Each number is 128 + 24 x the weight over its row's rms, rounded and kept within 0 to 255. Layers, rows and columns count from 0. Numbers have three digits each. The size before them is the row's rms in percent of the matrix's.

# k: layer 13 attention key, 256x256, rms 0.123, rows 115-127, columns 128-255
# q: layer 13 attention query, 256x256, rms 0.12, rows 116-127, columns 128-255
# v: layer 13 attention value, 256x256, rms 0.143, rows 64-75, columns 128-255
# o: layer 13 attention output (transposed), 256x256, rms 0.255, rows 64-75, columns 128-255
k115 108:124136146103090133100106138113126165133135140150125134122146147088074137132114196101149110128103095155106154126151106148118102141189126138125157097138101136150144139145180111127096135142080132113136059100156163128158149117147126098124084142118124131180083141104128130091137181133113126172116122178153105134108129114138131135126166118133122137147136100139126121164154147131135132116139
q116 109:144122159113117139125124159095103091177110142142107122151095121117128133110159118153102077097070153147106125107154138130161158156110144136139163135113143112095134161151134138131107116092131125129131132164142162108074140099093097117160170120123114143100128122116113149131152101220126080128095151120114121155137141107135133112125157115141155180094119139135072099069141128153126117127083
k116 107:125123132118106084118117141116115118111131128147133094171102102131139133127115182122145141143112158164144142107137156140162144110107153108129126108121112104147142122171120152099103138100107149112135143152165142139125115147159148122172159147224089141158088127120139128089176128128117094170135173139132116135102101122161133056123168144151134175112167160132137159146084111179163144117136
q117 109:124134138160141124145162081109152162166152092158129112099124118129161171211101140131152181125167179098128125109146162148150148095126111170134158122153096114139135129136135076160091118111188177096145098115135143136150148143086126131098152146116103121145109163129130134112138137157141126088104156118118099140147110140127095163135141092114137133085118105109122132142180097146114178121145
k117 125:126151137143145154099152095134133138133134120171140138141124140105155136107080155126126119167157141129103142135115115128162168107123087142163120141171141121152131112094072133141136118116136130107159096128121111111141156111100106098139128130124136103137127098149129082145143139145099115129109141123143148106178084150098153136148184115096147140108150118140143140105204132129125131116110
q118 110:152172122104117157094146157146109147094157177147136106124123089134111111146154143162147118133113148089104144145135164147100083125131099158128138108131105153134128155150111133156144160115132140102121105136124094167122092137158114088103124118125158141127137160100118172150133151132108140155139140142070149165115156159154127076135141089122066139143101119127157154096159107140117150103147
k118 134:163167182106150166089170173137167173119157151123137116131153115109109115092167084148139164168120130129113094153131142164107120111122076131156094123121127139126143169152129096162106147142119117165132140121111095112151090133092122173138135113160138122136125119081126194141134137137126124142132134132123154133087168144125119107146134121124120103164170130107108134154145162113135155116123
q119 107:089117131149133112107149063152158105108138130114123160118122173092139148147149126111076143126144113073108094109105168116140167136105160096162124128093085112117120131132101111129163150125145165114132123107124121155112163108113129082087102109133147120124119165141119123115134110116108156152105134091156110119139142107141124151134149155123103104160090145143123132138108116136139103154099
k119 136:100181104112117122084146107128101145135099129164106152107097138084168152142123100125140100120090124083106123108149116095133136090102148088150116081116165084126154171111098123148138142182153120116138132109129100154119123112110123081116133150149193135126170177121120107127143141131131137076122110124149114173134119097109129109139141155106140108182117148176115108133135105140113088156126
q120 110:112145140135127130073143069124091101157130134097145128165121131130106140106139144128126133125147122159167097136170055141128129135094092122133113085145107125141144130127117173122159123142150153139112160119158135134155171131146139092132117127120144165128154116142121166106122144119143135133130125138085121120154135121116153126123125144132169149136120141134067134096078135115124096086174
k120 136:144131121128117120151136104117111118147146158164134140126121104145154108161158123172136157126126117153193069174175036134142107086098131134152099112150111169115130164093132147132145086124134102135146188128143215096122154123185132108095131147135145096136110142134108146129117147126158127143129119130097135124095155144139152099162159145119135137129132119126150132104134129100106106138217
q121 111:139183086135107130157099106113147103103147111116091102127094161158130064128076151177145102090159123141128099109134173107140140106126169113143120105136132177140134075117156119149176136158179136125141132148146098160136127107153107110106133171091142105155155095119156079101066108148168080112139153124117138131124145155061146135128126135152133111123147100146113106116135143136136106121148
k121 133:134133099131074119099091138111156135128150100128114104116134129124108116110096114154111148086133092131149107116140146131122131114103164113164096129109135148158121103157125120119152119124158133099145175145135138174136139108128101145123123143125136119176178154151169125135070087135185124124153137132091135157135122150121147120111176136148126164155115117126121097140102123105115133165120
q122 114:132098113151100120122154128112134160117107133098123116129128106120136148152095110082126162134119100148088158146084097143091126127093150134076145150150163158129095114126105143150134090140127132142151102120108130161140097086163078163118120148088096136108162104147132138137112097124109168152106131138132125193130149121076154081121100108140111093150070170102129126159107093183138119150127
k122 135:157135087206136161146156113139137134115152089122134121143131112128144096140144065118156163102126108161129125129106123148149096127126111114123136141118163148090122095092094185125152112131120146145127089102121076163154160125150143158095101138117127128136154089161127115140126099124099188163106150160157147165152145137094153081126099120109132114151120135078130111109119149136110135164124
q123 112:094120101104098132057117109100114152135118135112131102122136118147143104149170156149125063091113146120177134146103136150120087133138155129143158134102125079110132143151151087133128096099147107125123137157101128127132150136152145178142140138119126143114107114113107115139130091125121126118121111158179102095123108116166136143137106112139114106152101107122116143101136112104155166153115
k123 133:137087095158106128080102104123135139136141153142108138164127081102147098191180154104145090109128144118147145146115130103092133107127131130110116127091128098158137127098113102159126116143128129115104136136111130092115106128162152140124127160165092155148116121125055110112146118114111145084122155110121129127102129134150135159109141122127061136120142087124112132132166111101115126117114
q124 107:086172121149125095133123159137117118099135153122142183165115134090129093099130134126114169122128135081112137111140131153140132138125132135109116135156134101157097157113132120104122147154140136104160104100095152115107124176133143137132108158151138094132125135161170126088105154092133136142098127114109059162121149133131110090115131178167112136155094120102122130153144091135149130119090
k124 142:077125117139096113140104118149102147070104132143165147127149109110153143143126120142089155120151109096110126139149192168154158127114143140166146134145124074114106140111110141105160162178155120141109133134104159117134122134154156144119102110133105102136068152140179131082117139132131152150099128109123089109147126133167194095120106112195110150141127156114116106105149089142159122102097
q125 104:125134111121150158132161118133131141135101150077142124137141114105154122109160097152115139122097176138120112164145117150131097100133106096170109152134105128141131118100106106129123114089083114162118134130157081117124140087095112065106129096153140105087109148164146161125125137104120098114149112148131173189108123129150130107130123166141130106116120094141124098142130141138136115131109
k125 129:096121115147122162126137138107125148145092125118102090095091133148137131056117093125142120123092165156074104167118138134117092136094128140141141144145137162124092144090101128141100109104086095127065128138135105118079126115103110076133118110121131103123142112140164159140117155111086124123136171123102149184090106163144147104121160113124122126122108089106127093127145140130141081134115
q126 112:154111105148137081086150185132123124135139117113078130156120154140131171121155126137171178145113167094174168128093123092152158095155115156177089151124134166135128111104148151123138109163157101140131137157133182143132109143102120120137098149165137153140140151107142118185141146117145143156170061079103115150133163090134083148153102134125138118076141100131137144121130118103085161105116
k126 134:132106127159080067107146156122082111151119123098102150121158156126137131093122123133124162152102148139137126146084125081146069121167141165109129143115146142089107150136119117184109066175160152134126140179106198118098108145111129132138117104149108133152122126114157125142138117127141159147170151129121132109127136142137111122171143145171138109118146160124117152116135127138090122130104
q127 111:096159122121066103160108117125143082115128188110100078128119112131107114112157097127128106131157089109131120123153127115163139122080097130128138149121166131127145125126168111136170136101118091128120133137145092100118130137061153100107117169168104152140128160165121111109109129121135146138122129208146122158143137094116167112130138131106113106148153158121110096121164144126121095116132
k127 139:075138147111059114147124110104191146103129144121152107107104123133134110098139106128164153121132090089111110116167120141118127108102088117124118181123143148108140146146139124125158102112131098153092169139182113117134139117133126122114157168160142148155104114095138134138072118100150164126106179195149165139119117091128134136149097149130123121114156177086135132111122160144146107144099
v64 114:158119152114120116121072154084139106086093179158122134108132093114124123157113085116100074153177136120108104120137146124143124131115107101125131108165109131076095100120095124137098123121110127119122149116116117113091200140126128145112156122109144107108154128116146102180108083164143123130138099151143172184099100090161111135119089131091066114100082141118161105096116131140068145139120
o64 109:131147115124152092147091105128166141153106135099126172108095106118135108110143117148112157101104077134171151100158175138140107116142156150150112107122144117143140133128160167107136167095124137130128100152088136165160117068152124102130098086115071095125110171118133116154137134085114097099151107148130097116126136173111149165124090130141126129170122158133109177138100099180156104117154
v65 117:090099099132131166102120123160093112139086097120150134091141083145126107121105108142186140147117112159125090177138124135141105077114090093113110121120110112137107131097176137163119148112165125117073129106126135143077173171146107106159119139088138100105042126136130095121114122160117136139163114147156120128123089081118124139145132116133145132087129127146119162098135136146152120125156
o65 113:153114143137131144162092106077139104142126139135119118158139142116135163147119182115140145152107127120104130132118127124148125144138088100129071140132172155162160121097136159111117130126113103122128101094109121141140090093099128145128164116110161126139172104128111090109140123122107149134129122090102142097116159176106150108135181121154100118085110175090160152138111177155117139091114
v66 115:147141089152136152129140130153134132131143152160163104119093118062139124117136120142089149171168112122110103096100127107120155112123094141168149129146161120127102141142163129138173124117116086124111153111131099113113152107129106133148121110136110129110150137114131124130125120082132116109162103132097123125109114167088145093112134142100168132156138101162137161144144125097149150180139
o66 108:085137122117116160167145064127155126133110133129140101105102126123094148110170127135147143127088126147094159116139142086112091126114102109103193123157125140180135098100145115115130143155100138124169110152136127115167128143154141172112141134098151149105136123149107108166166154150148096072166122131154145131156159139124121106133065140131099146130121120105126123152149127091149143095123
v67 115:136132115141121122156138144147146139135151146137179127141136072154135125090185099109158143124148126134135113176163127148182104140095137115143119111118154127145110104106068141097132131153097152115111141118128097159158111162130106105118099109117111130130138167140144105146076142159132158115144124128123092121120155100149139145115094114092109134157149145112136098101081103156138150099130
o67 110:095128164130119156143148116144142130121110151139088124132079181142107148155113118125164167112135132107149146097126076123137138127186143154108153135124105110163103133126120126129105135148113182124126102122129154130163160127083103104122117144156146142097085166142114155112143098105099163155115146121118107149139105158138088112108156159147138137135120110134111159124137111131119113118125
v68 122:114109117115127149142142158158138112158110115158130133100116146192105083158121122137114136114088108113059151145140140125134095132140114115159104160143109080115134108080108129130116172113124137101174137081087129127094098130131121114110142146172128140161094138144149160146139153148088145135090139131161094111132122094136139144184073167095129135159096099123162101138135110128122147124128
o68 113:138140124122108108125092168100054145129117130098078139128154088118158129123145144115170149112131129124111129104128099138138166135157160143146155107116133107099068117126148103114114144121165162109032114151123141114141147146116145178070107112169130134149141127145100074133168128139123165108124131105122172125135123151120114118133128133117130132172139146129125124149086105115090103125073
v69 113:125099105152155153122119097121097100121117115145106096138158104141142105162143103103066120121150152131108144126094117146107133149113116122127134148092118140127111152099126145098103126114133139129144125171119131129130092123150128095121115111119158123171128095116146124149101143115107114115152138131132135083153145096111112132161113139137129112132120165105105126119126139160081142122096
o69 107:147115185125139124137109118168166137115159144092095136084156151116093167138122113136146112127086136108145103142135070094145137101086146128105144152156099162132123112129135135123143107139115115137116155108122075112114114104134111089115129091131137114097145154138170152137152111116142096135110150107106161101130131171135164082160120134129122122137192087155114122149120097123143142152133
v70 109:129139143136161105127171136088142132144102133139164095133132098123132152130099100084091109146116104142157137104154106117120135116118130139089100112122169142124108137115144138127096109104119137098137124106132127089134142137153136135093181148133134156117148160116176124123107125139131109166132133127144142112141127180181131123110198084126113105122090129107107116108148126116158095100173
o70 103:089102148116117196109161123119149111171154152122119132092135121146116097163117161179124125117151130157148147124104114141128141158103108145188129119126130099125149134111093106150146127147111131152104126149105104150141165146142124119148086140121081099148117133137107134131198123098119162098106133133101129131115130115143143153134112156120151114153142104144128117103116138117118140144127
v71 110:104111127146165110117103103107181113106173107086114102130124158125143138108121107130093125120120147113125098096147159107148079109175117161110109116138109108157157140118098104146154099131055107099100138107121164081209108135120102125076100123133153140131139111136160112147126100115087108107142130133107133156119113117063082123128112116149127097141158143086144101122138155099131141176121
o71 103:120122104143152111156102152125118153110126139156144124130082109085107097102115122117115124134096123123148128107111140126119108142119162111149109160177132150088087137122102158102141140128134092166190151128111149125144115107094133136145082176098107074121131144151153141089167106129126080130084120121175126089106099091160105132140178154151126150144135114132125153146133135111100144137132
v72 115:128133151108146075166158114108115114164135121101140104130137168124109139133083131125108154124081147122151137121127108152089160113133127165170127080132111152116109173131126135138130108076173124140154154110132114153135113141148107127115122127164140135162128061114131141115113159118159185118173137117154071138155104099151156094150140104145105145118134097105115106132119124135162144139097
o72 110:141131142165097113124150128107131129176121140159128085138192119133156154143146135122132112116153124123111099152140119140128183116144162102123129164180089170101094188130144133152077148158114099161146094165121118091136106119151096141165148124136117138146097170104109109120123141149134093147130112096124127141120140120119175109130140117081141152173140124156121136109111115126087127139083
v73 121:118147152087128132120113123125087158109148121119135116116140150146119123115105139100134191106150134107123080118097133122113129094140140105131165144130154119075182130086126143143103119136097143122127150120100153114165134154134138108104086120184140104123119119142148138134125125162075123101138110105091134124099134104116136165148151165153103074168146103133146151085085131094147095083116
o73 117:157103160124142135149107145116144144124097173165117109178150106122151163140083121131093147108102164121177113077124174173126154139168120093156119136097151156122100151111151110125167149131111129135127121153128115175110101148131129134098141136140096147158143124157115134136098161122121131188139131164129120126136137117146117101136129135178118109122122134105107110158131102123120113121128
v74 119:203114124139118139133171105125099125134089113132162124117135102131119130149146139119144126103158110161179113144151105144114133082171130176116120114162092084167201103184139153127152108152122125190130147134157123140117122125106113115111136119146157149108151076137200159115143142117115123104103125150159108134107114151124136112151094090095126084143129111141141124123135097155110145135114
o74 111:097083085122145123145128147142140161156144154140147131111108147121182121167119171133181132111116134104122121094140103089114169137098084114112127147110137109112126137136109140094110120157121149106153137170140101132126107115120124117093063157090124078110134131148155127113087135092143100162135150122129141105150120152112172144141118132107050172112149135130125094131151100081122147104124
v75 115:118147117151134107126120114130126114141122142169172080160141162130115072149128098166093145106120108126172131123104113134127108116107150165108115088090145116114126093145087131144092117121135126090147142105129170129182091119093102145102116173137139123122142149134110171171137117163104173129098109154115147118140158143131112140127140138143144158129144164128151156163123151102083129135099
o75 111:146087131174145119117165129079088148124098187124116121141140128166140160119144105154129102135158135131095125123170122111141105133125125137158084113152157149142097127123140134149143123164141156133162099132135131102141113167112145116159111115126146171121141110139119135124100107137185133092075078135140124119129111113124151089156110110119094137134129121162108168149137136137116095104165